From a checkpoint of a small transformer trained on Wikipedia.
Size: 11 layers, width 96, 3 heads of 32 (1 for keys and values), vocabulary 4096, 2.28M parameters.
Architecture: RMSNorm before each block, no biases in attention or MLP.
Training: a variant of Muon for these matrices, 105M tokens, 12769 steps.
Each number is 500 + 50 x the weight over its row's rms, rounded and kept within 0 to 999. Layers, rows and columns count from 0. Numbers have three digits each. The size before them is the row's rms in percent of the matrix's.

# gate: layer 2 MLP gate, 384x96, rms 0.177, rows 78-123, columns 0-95
# up: layer 2 MLP up, 384x96, rms 0.172, rows 78-123, columns 0-95
# down: layer 2 MLP down (transposed), 384x96, rms 0.0936, rows 78-123, columns 0-95
gate78 096:410463510552505521414543372481449484460495536548557545489509498458448527511551402561472476527474419438539511522561442571476533506400509422453490463569578480474590429492504503439480515396568535421446463411480522494498495530497475490462499477498533433499610451476477443461390467451474557454
up78 102:417412529469492552465551415496450461551471476500557510469454468478520488471471418503432494548521438422510500518553500610494543501449600489503461402504596460442567431457434499473501542380589594459398521486524531470511485545552490486484439540492554523503626444481478497474433443466459532463
down78 136:549390462508543504563399572545461492518541541464424493548487447579523543521496537520398510463508541431495516437487546496472470510496520482542491502409511485573473522529518474505433521556432479489498494591511485626505317496501537496471469411589425566518581425494477519519559541550542461476
gate79 096:440623514453476542437459499417415507454401571490421359479487500524437570539437442449477543600546530517501453408544498528548528527473554437386436449529521519554494518418560470526455472493473478546544535578491468528527459499565462492586450520465550459456545475495519544531517492555510549481
up79 099:465548454401524532481475532455422490582449507590446510539497425579556538581475472488471530651590545517500488549507474548529527513447536508451585510515517451462502516573535509476454470493504456522634560584444528533507497565628411516516428520432480471491491497486538514523537518555486601532
down79 098:488602481444524506455494481473447476465455508434494440491484443479455608587435499490470611613579539456546490517551461519539508545510573549549535571600530458563604530480494487453467424453445496564525547550472518539565588557581498493557455465462462575483539466483531529456475498467477590575
gate80 085:515523454533514501469436513489481552540543483557463495439532492601506487459492536500592399515428514509533474526437606515590509513495503523402562652485500503537489559504550484511450446517549480487466427554485466454512423437451590479514534483395446451574540576482560451502456538533477551366
up80 083:464481559485501479544534467555530424451485483506576519590463485389552517533524436526537567523553494506450540465524437512393514503460504524558466431494479497474536451528507518522580560555422524514502589408421573632494571557516466575444433543550524533435510435527470520472557437468544460617
down80 100:498534567458481431493476524522565532572485526529519433553455538407519449557507591530482441505441460466428517548573495492400539493574431441538487421492548528453640487438522502468575508505486516471501608416453488584537489511493452454536415495577459538529394533495459537525533410464499470568
gate81 093:438474466522444570483487549550560443477441496493481390561459478551461531455534478516502528444464567497533482484505495485494448365414522461446491446543511490488466537600580488621450507441476495575447537578558483430534597532534425468473515431532520556422471453436510514504539540502623436458
up81 095:546510525459550428522489457460412566529565511515522597449520518447514442533486526468494430562535429516462505544491515523528530615578479543552500558460494504500537472403416511358550491555489509435577469453452541549460387451445557519531477562486480452597510540568479504462488470465384559513
down81 170:558546580468478477569514563482423542562504579512496476526582545466516497539540525513567492581533322485426491571470545571539523573589469456481554495490479505460499505343447510427500466569519511475535461490407532573473481502436584498508464543450474448525470569496492478557504487487433537539
gate82 096:396524440571424493536479490444462520578434485496521424530436552486437471525538506424537423404452447527512441561520493520440432532541505509520577423522441467461423433448507550486461542561510443529551459515586396512489407416492463554530480514542553465520567529470398513531532525501465473399
up82 096:467507525548481464549476492530444493573468485514425465574426448560499536566507515535491547514529443515592461341581539510482478517442534524410561492546498435435439498515564463585512496417533440495527444561509472528490509477473516534489469564361531529471649477477444464451530520491540449416
down82 068:374483492546514545519388491478451548538457587579480454553437451534485473541496414507490450437358431507449509517456509569465434475587542567434561491479458416543469572453491516488484596461524524603447403443532480516486512505551525567494508513517483568528453454500444523553526518449534479540
gate83 085:509543471557493500543541573454474541430524537500544502498511538503427513435500571584456486531561557514509435532559421519426392527500519492480470524510475534505430443527437421508594465536522522451420363585514571527445468471521401394529478486449427395545533568449495499517514593495476510536
up83 093:436540504452511554489464448476500414515548523505556512540382488489413463532546535538430506523528509517431431559431409430433456566540528580550542444522423572490509472515474460419499452495458509587439533499513504510561527502439502493496566506496413384539560535555471510600536520410609497536
down83 082:432536434462495576462519432589469469566517414595573471569435534478532491577495452406536519483491430456481551586479454517411458490519455538583472485471520477537556450461499457520545532483555428547422550434539464468535471536435488481556490487484396571494577552514454439558518476481442459394
gate84 104:594466439349450435425502463549422587636469492526537544480510397569505453532445512528521545513518488499482549552526504481509492553530435471540452481429596518522598526494360462539456506520483506493560576518532522482518524575497524505523477499494524452506528471488566567532471633479487491500
up84 104:576479437394491390445501459491441477565513440521527541515468455543434428490437489559553492500449481441474544498458548416585546519544442457589462530481574485535643545578402568551488433487459491536541500515514510440553573567527540485488479517505471539501533461393569521562489546448467528498
down84 084:473504539603515584594480438525587590498521525412545510381535473560503550394503496547545517530494549451524534493508489494577432550564481470446505586474512529512446507438525499444552493431512492543489464520453492570410454462448458492399568449439547554625477540508477496480521434447562501544
gate85 118:510480481431383452517588466508525492500537542540584493560557507481518477456561477495515543507454499456491479598480354560485547428522511602491547440409516525540599450444481468510503509616537571481497495549448488530478581531503414552444429472455431469565510478460525436426470499552536423498
up85 117:617549471555551525409423586565518530481458426405508496478424463507460516540473515443486463428551503500564559429375555477483473490498528489467475535460560484519543543480485532532520472433473450489518483472494472475528401542497550439467474552524421494502358540568423538483565436464571546417
down85 085:567484445522557501450410588502504518452501445364545489519499498519444491491476555513479538395577452518483531457406552410508452604500484462487487512535526445488510479556445500473460486432490456533563548496461487417521444424535532461504560576475391564543382587511482536479583445451475541524
gate86 100:490511422438448462502471553490399520456539490453494452516489511556507566539482519530496526436552462425463494546541572518374537562488437431487454460568495547508480516414477459441560497602468583492540497465450500454514400428519451490553527470463607405500559498501454404421515454605513491444
up86 099:485539529548536550453536466486586465510457524523540454437516536509505471442512494518486397535425576594513462425491439460585482398481561496521586497395452422504472429545516479552467533445492421533508533539575437498472501455449535437521506629525439567480462521475504584580543527389549508494
down86 089:563500547471483447575500525420449509547466518422565554522602463458545463513542583444565606426539455478467499565434527568443512578535495517469414527483580515475509524453549570457562462473525567585428416467353545511458520597489517495470541459537460458546433487543515540497479473509494526507
gate87 102:489468492546528461492572552481533538482489653493549398579461472561565523533420511525514524453458514539477442532469425485477569469528520564421466514562454499531574459525467492582498485573445561534542470422541560503507465521511522572585504440422445426561595549491473473441389497484527413481
up87 099:553460514543486471500531539516494543513481608476551406559497463577528523559422546562527521490473545499495431559483400448462537521557519504440493499569487550554552501486512533580507451565430567572600419457494537478496472435513547594561521391459444432578531551533453453464402517476546424472
down87 103:481488426493455495466488344495509443415520480487508553458497552503355450462514496555566499486571589498595542498523453519480492427503465435515447515424442491596441545486536495441493559489570493457494506545511496508502469443495526482476574558514598584439553547531577492486548547573427583544
gate88 120:518475492389400467470531477520469487518434526539502451396630501523475584493540506508511463440519553444463495493432541513484446608494476372397507529517509459602512533494422462497402522527536445478499502544503506429514475446503454570510469452491596525486539535474440587549378495534510491470
up88 136:504459513405417513460549426518451568438435565494569445482639473431507513450491528515559483467549550442478548513515548589451436538545449400532565476555520455651505537431465504568440490488514501528548464503509478395514511433524434560506496455544490544545513487506484563559421478557474467491
down88 114:525457551448438584528542427547482489393450546579491478462555460482498529446487445495533436525476578523526538576541485620509425514534439417568555457528537444588476477426439481553369528506541509506503481477552461421538456459494471509528470489595555542586500524527444524616432511510498509485
gate89 103:435525480548503505493612507576530491569403481527543521545579543495488461486475521527573427417586470614534470518487601536582365539480542540507412550542520476513525483493430552490520500515543419480536575493458513516440495534572487494533416454509531516560377505549452429465535489504495459559
up89 093:447544559513541462515399557488462543458469520591406451494450452473549508582520414419570572557420531475457525486497535462469549473486512439462518526542501476562517479417584494485387494444469520574549519456558529478593464497501570492504577487460567539392573512505617571534500528499493546477
down89 061:496530550467534433518542442513519448543438537535480466539457535475477510534586486535434541506529542489510517538552512453479500548466528537502425623547502569411557513524448548480504460470382547509534558511524518495498550476536497484503388392467345544510562518559622481488482432373534483445
gate90 103:550423467503545590464502505508506496453480577454491516529461557498546477444434442486458590492510487494511494525479517544553541402573563618475407525489575568477435509542468492470637559433560576493430574409494525506446501589445546553566448480463455479420467539503546526530479530469502450574
up90 099:488525550572564454441429569501565520442464552424511480498478517635437445509521468527481450430457570595556430533450528458510520478520525470547528597515534551477563445444551491446624448603484543564571489461464476495538516514527480592535591480524507453509468508520511504465614448498450462547
down90 072:455505488488406450491491431514479451582515520551459439513574540516482510497483467468507431480555557556475445548454531485499489574498455474592503395527470415544441547510442512564408528591459470597453425550547476457581403423518451505477538490493527505535433530544444606543429512410529563458
gate91 089:549534411437550545409504478528484460512462487538437511535454457539519423516471540470578490532555585529518495531501471494617503499460422495450457485528490453466537392469544550425548525563569524523544537594456515391511455509460473487439489437554445538500472575416489509415523393588398484498
up91 084:539449521548503454540614599432495493529534404441460460528514531506468507528560526518425486497405478550516493457565465402478514492582515583497426517483501505481458606599522509547559543368474478508437439470535474535481548557504497497637456521446467515494463427537446492521469606448484506487
down91 091:543469499545485552514477587564464424557579466583581544421552493533529464556595503558400450448576490485525424540502482486443506412497511464525551537583589523447506503473457444556599465481415450454587480525469466511527522499465642474516539572517508419491492478456475427451478528500533528501
gate92 103:460492479515479537510536515506493483530448475455546491603471507437467510394448469582478526551555499443515540459516495506424546439529590608475499467538451514554419481503456465473432521379582563518561524456434557600367539477429518525465458539462510569494494460551419480433475513426463436554
up92 096:558484491565492545487462519525503486450536529420510475471447506503515472611550524413529499455412539516486495471437509470571444547480405476497467540443565493438527494498530548473554457529386436446466439582546406397635453582548447467445548495571459478486487486434496472494526483606511532420
down92 100:563563618501519476446504470508599488526481434556494544450494456540494490534558474431527544422425468474478440541508484494452419494451410497441449513471521426487545490501444494500526512593454455558489512526484501409617330508496396526543529515425477505506501582432523551523537438531440526461
gate93 125:418459516579581511486551511488510492508485500542560434456466593498512533449581549477514514466438417474482480490475468508501468505433408566543472520580467463475571487533523557500451425524439492494514439463469432453459446508534464368516437517464366471560390459575576624538507502500487527454
up93 110:471572486590512453530500540464473497554440514509498512488426563485480574452613545481457481487439474500590459472465447435554416503490368510501524510463467381427540434517530465406439490534433481508514404535468498479485527472468501366543464487613421459563444487557532514520515474444550511482
down93 109:421592471499543643465529503533495409508548476501488438458518450423560468563520460593562556533561450502431473500477540532414504481545505582551527486558347529459420553518539482531472419495467482549543461556469550522503453527473531477489440490411432454459501495533508477391471517503440470446
gate94 098:517479554491478509361470446492484511497541565496475433572443474484482528547531534494400467450499472526458470491542527472461511528511528403532621457460451499510485559517556498469434453625444519563517370477493405378527413522531499454486551512490516392603530512511464463477475460557540449479
up94 097:493522496490467485568552525497484451503508420541617527439588572450453434537435440553591520503486536494523539487433498457510556518496480568493465536539574511552498422431458518520552562407517504422484654547447580596432499433445466542489519531569429545439489477479490540551527537483515578465
down94 097:454505527491466463374474484488480612451447577515509479552445536495519586461574549440497509457500501525405513463576555538447425496492536508530500405474399501477512509601496504453417462528416500613449413450521466413502441581531531469476459505533539452500502602473552496529464495466518429435
gate95 105:454414499476501542535425573480520516521427548492426580452458592473539437474486489538607471567514463404507546496416477522497451409468472481499440553440525520507508487401512494503486496419558501488448488512417450499495550544523478453578381405493461563493521514514491600518551535513617425541
up95 112:586485588417466520465494462424449545508539524550471474456476500526480381488497483449467476527487522528470498532464595507528458517453479470398374525432503489493509530433504463522615507489461549466449555500444444379529445532543480484467419519666517465533464468491580508537518599554499509477
down95 070:375508512543481407537506477505577438460428572553513529489555490503414493550493546484466434546487426512539569536479466537417440526562491553478484564369549492435385571570486469496463485471524527557660530470491496476521489479479467469589501507505474580486496521500530466487526429586544561491
gate96 097:470533492501456492626506505404495505442457481427484451482454582527458526445472537479510476506518480523586446511507472410378540456507502477548466541489505517518426528420494502500455475422508412490582558443517530505513495333473515503454522487425469541490444572520434570484487420457507396606
up96 099:515492522472549520381507485592484529529542500530561544533513395511549507567535456579498543500501529497399552458465582562586470553550537539510608502525530467445570455568518536492564493554482583483438461539432444485448517642514472477489481484548549510520541423410516455535525549545502586424
down96 099:572460489536559403518547512595546542476475398492478561453509471376555511511493444480534464479408490467432555585544562535572436504452434457501543451492483451424474548539462584476539558531484467557538458529547460533460561506566478591621483507523466526487552571462506492421493499521405554500
gate97 114:480489560481472494479503530476572512536545537455456517507499534379472453471484581544516485579551568499477495523514549488528503453534519479563514508532550556432426460441472529433536428462461376543513538581579434419632482560407527470478493442545526471537366465447491485580497556431474574480
up97 116:380549493471446528449508520461443537468442416521501447507541577544498574478533523410474514363491401454551455516476503511479444530516450488461424448463469488550518466527473496600550531445490490417458477469557574503484617439489462503588551520571442574505590520497490626532511526503478480485
down97 148:465471536504489464504560572482552551491468522477538485478453499366521473436498607428558497633555467499438523528527560456511502526496478435514556524515453522404449438456477463418510477506447429498529527555607410484577431560457508427499427416487482457518441492413487471592465520451498566527
gate98 103:562383511507530521487465515525575492492462548354503448527441516549447485495500496537566499549434513566562486463421497493491432435473513586445533517411467538437421524622546512507484613428438473526459521474435471558467471534384502520567516542442485464442501524534487570466597480454508513518
up98 108:468514499525502585527509460518513498569433481404599518521477475445418494458482570503513360424478474508559493470487463455499435513483449556555504496580485465593505507464420493493483514527533404512514416528467494478488503531511499512542434522535391555525412534496515544437486463378567482340
down98 057:537541528586523515438453549532492587471539499363494473488519433502601445548485406569525549547517532616471563500473522489549492571535427439462468412567480510599516517420587500491521433478378485521518533472565472455560506529519499467457482506490579443517449541505479506594517510581500508545
gate99 096:493590498420465456500447510508398466535433527550490459522501564499497479472489487460529516464461540419511453514524497482451441543526468505465421498493485521621491464480524568609531607524448508440501506470559474509446516449551419425528417444624496469615433444466501499618470521443538457419
up99 097:450578540416486448482424503541401447587499475585528457539522533558444436517537476493499516519465590446507445434459539479425483552492420494434428501545448430583540492513541509542550536561452534471507450497536489592430523466590460405497475509593551481591418508512533523554484430489532479421
down99 084:557585575429530565510443563521434476574429555533525546573522481519597540546491474499382568480494561433563533552479620437463494550551469509464440511451466452565424509452553543591471571501475525525437456499476506532522520398569553449452457505526486516515428453524554559502525450480443454488
gate100 097:493495460568524422465421552525467527526479549446513530523411480562451483541488588494508487539517447552575367512477430420444479473446496456595542554571524497394435477437550469460483495529426496553605447552478434502459416467501503559468429531480489442504456454555422469400468478484501546453
up100 098:556455453521495475481504563439521541448453601504529579462473409507597492467541512502478435655531414489444454522416427523434452524481486571474583514540510398535436529495587476437510510461407496513510542543474561527514467453443495469509463368463588481540502469559504470546464476507519504555
down100 089:456470468516528522541461446550472447549566478504444459536541531550441504505446519486465563413461514513553564440620475467498613535470498414578413471434459585483520469442429563543512530546574505491540457440542443506454502520651505464517538590559396465517510550477486481429528472569474465489
gate101 106:484557500551496508580497350444482556510519515499568571488516550455492465426571492449501429545486449488493423582519462472486540574452453523435488463526485545574488487366388527444539452491502603491509497550544483419517449475502493579561400434465551541542450498425489562495446519556456506511
up101 127:462553543535494534533559390475468568490585574545579498454594548481484464445565462465506469579511444444597438527544417534513510498494457513490500468486564557613477474428451500515551486518494569478541464619574490523488474525489497569510394362483528557481508490455541483503420523558452456518
down101 106:478537477523451587621558373532494590540570535553543507567491551458537441474501453500468474501524532498492436593609484618517480485489474490450424551415457536467500442481459454541516516561547571551485464485493474481569490555521399529533412478438498581533526498479494492549505595539470414491
gate102 093:542486456399568562471380573467377561510395474496499439449561497603540473540456526479369477445454482536512466445528571526523528425485512526438596475449555523450484536605476507506521459501478511463566470506490447432524532462440475555517473575493452586430472489526502441495502532547514460499
up102 092:508418546494479453535569434507624490482630535481544537516481482413510507520497460505511547553527531495491531523440500510422525594539550443529438593527551489477491544430514490478430560487579452567467478397484612482472482487451585587436575537457592522496513571495529603517522471547458491483
down102 092:472501585557460493494554462552654413505642505524550467557443524440499539457521557488510492538568437474464571547470545515453465529526422525572522550463475521492449521440600503542433582536560459569451497468517564433492398498441550485441515465558528569525514502470462586509563477545512475500
gate103 098:503496484443505542553552553417583400498528478437466552565446549535456620482487545485438398556511358436526503592441511469466508560450576506451495502395516473577417523543454508480528507474448457492533491499500476578494505479469490535532553535457499468473479424481450544439470488630527452537
up103 110:448492503453536493556574523430535410576473528540568554560574588528492616452516473504469541528518411443503553568429501500544523551536519419501340546428507514536448503459516555500515489471514492458499453530537498557503502481559400539594507496463566455445464499585465501529424527576469461573
down103 068:374533526539484512529532525455440473498434528515495542565515514549498556475493529442504515579506414465551539486439353443534549467469487483507406534497444546572542505535533585510390428464520449486470499547490441595532496493502510556507425462523588499479525374509560512606443594500514470466
gate104 110:487460538560606561461489490492561462507423550563547501584623512550526470399524500590464450455510457513503485476443479488576429564423452539464444435511566395475476543504467467478390544514423496473546474560437464490483483491478511512456430514455426481455523512593522518493531431582587510550
up104 111:522524533457411447552436473538458557445575496469496463478464435438427514489445460540470616589414561538453521529574532481464509508537547522464483564570469579549488528497615539529518415547577508494494455416518457545550570535501547550480530539501592525500457574473595403476503561428518511474
down104 116:513481567501473523519444505590486465468524481552498458595459600594478478480566537460467537461507546491456460558475499500492441515501492557313445598559608406498570456477507541442514541450439521437462521520543500566548536532355534507539495481528458520520486426493468526420504545532511527486
gate105 081:525539515562438449479588560566539524489490513491478434504473501515595501595473524476466489515531552474461551604553486475497453473588531569578478400504491567502582541524503515553488471513485566476477528522576562478537489490457501520504572382419522527500439520352417490514387545533479407541
up105 082:470414490541515581510441474459415460499443447510475606507504466540423448403505526508481488443462386498503496533505539494423511533441470471492551582516526514497432468452498485492544586527491433568479464495428456556447467486524530466404459681578498435490509477613525535506572513541522544487
down105 050:554484479436470491472602557564545539496556631473477504515532515478559592484487469316482514481479562534511471539542425482545525443460481376473487521540511543416459439439420500494502431460568561471496553482541487457520507538504461506468509444451517474492582568427435488513488415414484526530
gate106 098:551437533534597501454548480431534545530445413492485438485606469478539538459540561552513455419547537470480582487565449594446531427512530496499608484542589426451460538458512510435586487529495510468517449514492476470458470550554478509420549403488495417551429517462538486422533452613489478523
up106 101:557478564505527475420525463426532473514443346601533460539513478440494478439472553504503447562477459518492570543572432601458541539512582517518607434586536485478468562500595471492546456562533462479523443514474511512477505496506504430449522518512512424571511551503563485461553539575531588601
down106 102:518487553527538400608450509443485492496586535483443481439512502600508501487485550543453501482585550453527528417445553475532557511550527496546394502458450484450489427561489464496528501414462513433469461596450387584474403480471582556474513430496512405472459499427492557435460518483566487469
gate107 089:607443470557531603435631525509454458517468554499503496490467588539551545496484517569613518487539549364487557546556408549452453528586468444424472604493508540568526492539502507496518474492513487489436572471515427511562413508521485509533522459427406477502523517510528541524458545535449481460
up107 096:416525561413501414536354474478496529492515472469456477513446455481463410477460559464434492512511488632485457443492616480510495486429576558561561368455431475413466495506492528535471527447508541523441471555495524537433575539482556454476487565546534470519514514517415481480534474463582547507
down107 059:559497498546554535505655490573474458451449492524558561509490457467534452524555538532424504488484501428513605628471475509430532461508421495465461616421541515536503526490437467544571479478469443443611510573539423487508545435469465507527466502552444484466473468535479576390469512498477470434
gate108 113:410513463597508594487582587512480518446406473540466534538570536468538499502528495433542524511527493464476414554525446510485485420432536477505475463563517494460497574494520492447508568614566565460401564438598486457472506541459444591504492506344524467452547528488517562547480526475458487462
up108 113:570467546417511482500399462454466423481620497446454539434459442523460548491471546608449469615514542409540554472558538517500466443498496550550525487509490517489499476512512516536490436383507544538528439530421575560480536520548557388473502536646458569487503471499495520503546442460457523485
down108 080:524536499391507498553505474520357590469461519466554501484474356432459561446450598563488499584585532484428531398463501478497468476529504418476494531482519511480437555510481560478554502439519487548477484520541480492539412495594540464544505582518528566511521378564529524534514444533476449534
gate109 081:410599505523464524442561501446514494487475534464558460588488545485543569564518462477514521513494424530530537455461382484466612438426470466536486460554343516589512416423493584481446499547488507455512530516571487417472406480492442459521488546490482406461417508536472497501501536541480489435
up109 071:505529498515442538429588493569490491482518422544544455588476520532470519549473533508593484589455505495577508562499475467441624485547482545480568563493504581547575516510491486482563554594487518461561549436460519460407431459541473473463448531570478425501452391445492409473551418507483587524
down109 025:475523554467535362560515543488568466445494446482545501492518532410524553484528473543574622488544504453515490394518525538476511478431448470395354420486527504487480593533414490448506491474515447522452520531486470507533501467518451589620481555424544526481540522553517506464490426437566508520
gate110 099:448455564397502491513409640568510398517504531568417438590538536505534514508435449450514597488549531536485531519491519559475490550505518487452502498497563461548553488484563464521438510429533544554488598478530505525532507375432506482466499533486568480502553571567517531549525522529374579503
up110 104:472497557363472530495387589471526525416521467523418430517484531511370462595495483584471541465530521553479486585490401469518531489514463445472485601522572529481530559511553513525398492451533477550490490420542488448530518440522461540418578484539545452501532489566477467551468543445557542470
down110 084:462486559423575494555445534451402543422602518470423404500501553451516455516560458532484502445539435513484511525497496575474513462498386522625524530450482567471417509522516425541408525502589480534488488476469452474532436524451463546498558467554467439417587463468526496520541613530538480527
gate111 111:399525592461461487474460556480487563472525489556464489491604461485455397494594407406538505572450477572416497542533448510468459498520559466545479463524531432516482488457644429532486438557595484515505484491481513555495609522470456520480482484486584484479535518424524474487524480602497573566
up111 114:620447432565546480505485432513518404431506492481552525509433501539549560506468514578456518483600586417555512427476580540491563448522502562477573540453463532501485478495444568547519521424423487449485613477509519486511420428527561486521513521463423550524466522502483559453493554450455366500
down111 119:577480454523501493475511525509512392453470568431518483461415495568520482510440536576601491530527581470510529523442571473451508486508508588383492504538476536527496458546438604538514480479456497441487580518511457478526437386532563404510499526519362510496526499517501509455499474461372412561
gate112 120:512480550468487483481567493471467593411511567493532479510523565409555569495482475427575452430557433488480523520596510522476488519575535514485482447420596558507411507551499436482478489466490488465454517471598539408516479503402476487518466418512516539553591512385509570588466568596524485538
up112 112:551529501510444535537567562493435645474424526545514465485585590435520551510505520506514475464551418482510576530485536459474463550556451521462527484503558513605391494516508499545470535508459422428414563491570538515439489497484516497590455428476461518500535470408465556570436620543508437518
down112 104:419524516434533566470614495498491613399451501477522500458482514432477544498477442447593551487515421520402544486557524540525461555600590580501462435426566507499468511518440428484519500490584496434499531480534525426524502521395520552497485419510517572494508543404520572561525507527534485564
gate113 088:597500517520441627483522471503507555394553420361556513525461531461456556542514541508554516423428468536498428555403515439443457547530475465585461534561447520433463573538465500461443488485439477508490446482472528444541481519481458472519493486477396477547459466469487496562520495520655493483
up113 088:639538475484445534573557462557479561409522505413501532513526433480484493583474519524500525427464487608513407474539541477499465549465515380529487568518490564506502550502417492546430480472475516463540510502437558463572488516480570474489509572432511461518488531497555459511507449440636528634
down113 049:463510412476434565479393446429471501550507555516475486466405470489559507474427421465459440540570488399574542474451442496544562468505449621437566492498556437546455549437525580514579580425494446552488503443499408477511448462492505573494539478507470554487445498532478561474501546487435459442
gate114 093:476474540446540392448457519494510540543547434465489437449493400612448526534436482538465463478504463479449490446518600525447534600507439416463532447420534479540582569469458464516520527585444598556572530559490521416537433513523455465490493518556536534507511441534474599530580511497499533414
up114 096:535505481552481577508524506481483439481441559516525511497491604404563478501574496492550508538515543546495512555488407496571493426498566574596443550579469436468411467526534516474504481396542378456425487452437478552448541497495567526493534478391452466452465591528515397429485485514496507574
down114 065:460483466417433427549550555514510459548449584558578509619545408487491542520482521470559503542482407565463501563473495551505514423437502512611496461475474532535483492526500619612512504530634539530531431480539539547557542502507477510558428565541543465517471480437495476518433489460546423524
gate115 089:492455486546614559441471503538458431478457485517519417521454511483478531506448479542526485417571486516485540590373582516494595532487423531427404514441497517454533480467496547476490516564489535530495501532453552608430457499516489509494525543562443414462511544515609438555594562417556434483
up115 092:531551459521472429514512514487511536530520515445457595522511464523533492537537529471538501585442518446518486392618414427533423457500559426553618514586516484499466487568545517483547473461508450464496462478508440374589543508499521500494460454460493576550531485468389550420432437557451576468
down115 100:465507553466448470456465485532515503568494606501541577555530509428507550490527421504580600606452555475513429477513481442500465449401431545513547588586425531500544495462478534483505420456466508483528556537581469427534427483496497465541411418465532499439519527466465558538379416526481470487
gate116 095:555509534494546400419556484534529456465461479394521519542519567597527448493474574647482513552563553465483539538491509523517481430592554485531515495524596518427594481457493482445457519519438520524452426488412506476511485480563436512450524520539517425604499523547398480416523424471480461493
up116 114:511573472571465506508463485510453550495515474545453499460507469482439410468483474519524501487454555380533409503475415538474440474483346503462508444528428503603463468550513540553601496498549546394471543556486460553490510516541530498421505526488503468564496588413495549600464457383505552465
down116 098:479528548495499431509505478501571531547485514477486513550506616514524489522588500542529455494540480560488532389541630479507515491558602489568513534503610512446593488462526401456417536528453495539438398526496567381584418557470481488495497447506521565473508428508497436427532549554491461484
gate117 127:415543526565501565507518530463490515518502476439522433486478502451543553493581562536499561440409407447492536501489520481499473514505446534470541511515433445483526462505556463477419490578451470522547411509519485423478391538547472359581450517500372509565419443484520470461479485405578525409
up117 115:430563556569474626537482512420503534460490494466498461477450468426571543504569531518487574425431411460486561495503524505475513563511480533417519540512470507485555472535551496470438499542474486494548401548518533534500436559551465411570463513489329526527428478478514480475476508436565594400
down117 115:487508531456568446540500488457510520493516480506539478550522574457498447460515422430503500573532479434511473418412491483571477476429573424534500485429411437465420490501564475505498470523411467489480508499511494488516356466377498443537531541388511497460546413570554541512546508485629427554
gate118 093:576473510462534547464546525560488471512537555533496557461455377560501520526457523424539449593548461544450510353502548594433516469548556514497545511425602485575496521551447658524493515476467522539466551521490520475424457559493443435477422563485464549514539565487511551476508473479443458526
up118 094:491446522474507538486546521483445442628571446556562548459484465552526440535480499484610451620542512437530527452441525582377467461557558416517468504443530537532533512450454558523503447481489510516544529558502510501477454509513377445495409483560507524440485450476559609505508477489385493479
down118 053:438485573519465507408496493491501530472456519572519515461452547552472443466518508450481464533553522492538448490423386464534558432487423599474461505576550423557481606499472500438422541497457506511432437494589552545518546637612492570467512561453508496523532459558585525508556541485449485444
gate119 122:447403511440562436462464499520523470544581497502559469542491528499549426411500554581504519552449520524437387513598463511427513484482495522533496436490527395514570548457524496451398493491479430509456540421396500601446357530470502482461449441547471480498497559460548512537469443505518444507
up119 098:537555489538477580529578470448500446489456536632514430479473515469463493535452467409494438507500518522611569493385557474522467519459607478533462597512482525551477490552482510533594481560452548445479442530524548461572600462569516426557518566425487479494506452549530528395557553535495491513
down119 218:415461468444501486420484551537521514496486439393508537564527553516541476455538550531505527509475469457429423503558463451473493459561416541502513480537526436478528506437520490526435472488517410469551508470397440558433294549477482542441428404558458474452462555456516483567474481442487465506
gate120 094:507448429449395510592593497473544474578538389502529405486586508409553466493458609446431465478498513470502511567550605517623474560514436470559450470548529530562538558477435491453553474522478511489580550522519527536529510483474506440495489502476573533526426568470588498508460523450530513491
up120 093:553506513431465457449589544371472529461580399495519456487575451555471420484484532499501481515496510506543424485472582575458518481532516446514433488491557576672575555426545574540556490504483555486482569485576486458516430442457526433509509483539579493514472535492575547510468442558507461497
down120 052:538463524519461514534454426621564481540464483454600530456499484475584392441485546481501499556509490555584536612547488415507471580505491506483509446549385541528473546472446469478527437537456472524516514462511459512536393508529481624540474593405567486454504537486404549514495510537515570512
gate121 084:520554502483563444437460495507515529520531529604548498524539392462552552508594574527535464449566519570442503481509537508551455460539490460416593440534474511463468416595561507556400552571524456426487522395520464538533494433508426514475445446624489573521423483536551523475533539473505512526
up121 079:477426534533390538551538476512494528471468470392477484461448581540503481541407474506481582523398458459533500525482509479444570510495496480565379587432546494537554536396393488485561493437520555566546487597492515423435496569505567473479578525397454519477555499460493511516461481517473511442
down121 124:471511575477498536493524545554467444492499538445468456499547605509439460485394465501508593555463447411523478479574526502477550463536475497567520546501524476504534537472480488425538394470462528630503539572482559435452615578512551455537537576351486391474546488474456488527455470491535496486
gate122 088:629533581538537452520528385456490544604574516526541530464461489506486558550475451414531540533509532541495527510625581498519472491543521465530529542483545525508475448527470470489539458553443407427548520478447434522522467582434458470495476395472416522643467498477494555544501488500486515597
up122 088:383494440507508532449479596556500489415423503502495440476487548468479448447569506569434436421484451484489451471369438496482502506477435564493448431460455492512523526462558521505477531462543573594452511481540573448479510469543533510511476585506566527351533560521527487468563533462526477379
down122 078:538534530491456473556547435524569475536509532502603540448496479495509441517426545501576516496494503518460474496491565553497533512507540496467541574432539531439483496536391449523470398568448464452551465631497401521471361464499468420574489523460497500556478410397501515533458506560416499590
gate123 095:506481473477445522482431508439567483479458515571446556486494447558501495603491604512453497487598439511421478502501464424445523619416490432521498393447511395427527487429502467567464519555488487452541485512524606526465550507496578462516545460415497411457449492555554472478444490565575509518
up123 104:477496467508450591579561438503481462522480504478556514558463620565525584522541548509535533514469512446573549543469365479431566448527477497510413448469468559491511461483520487470447464519535529472507441478611533511458525454543452524488441439412478524402542508520607459493445572613434456472
down123 054:474516497613504483520572491410454501462524496506634474432528576491477551518523442478545501538453505391535492534578400506472599478483480475463443602429500510604551529461502456487384553523516562455486416521498525475550492405510490517545453478512525523494486417494513507463421554483395474440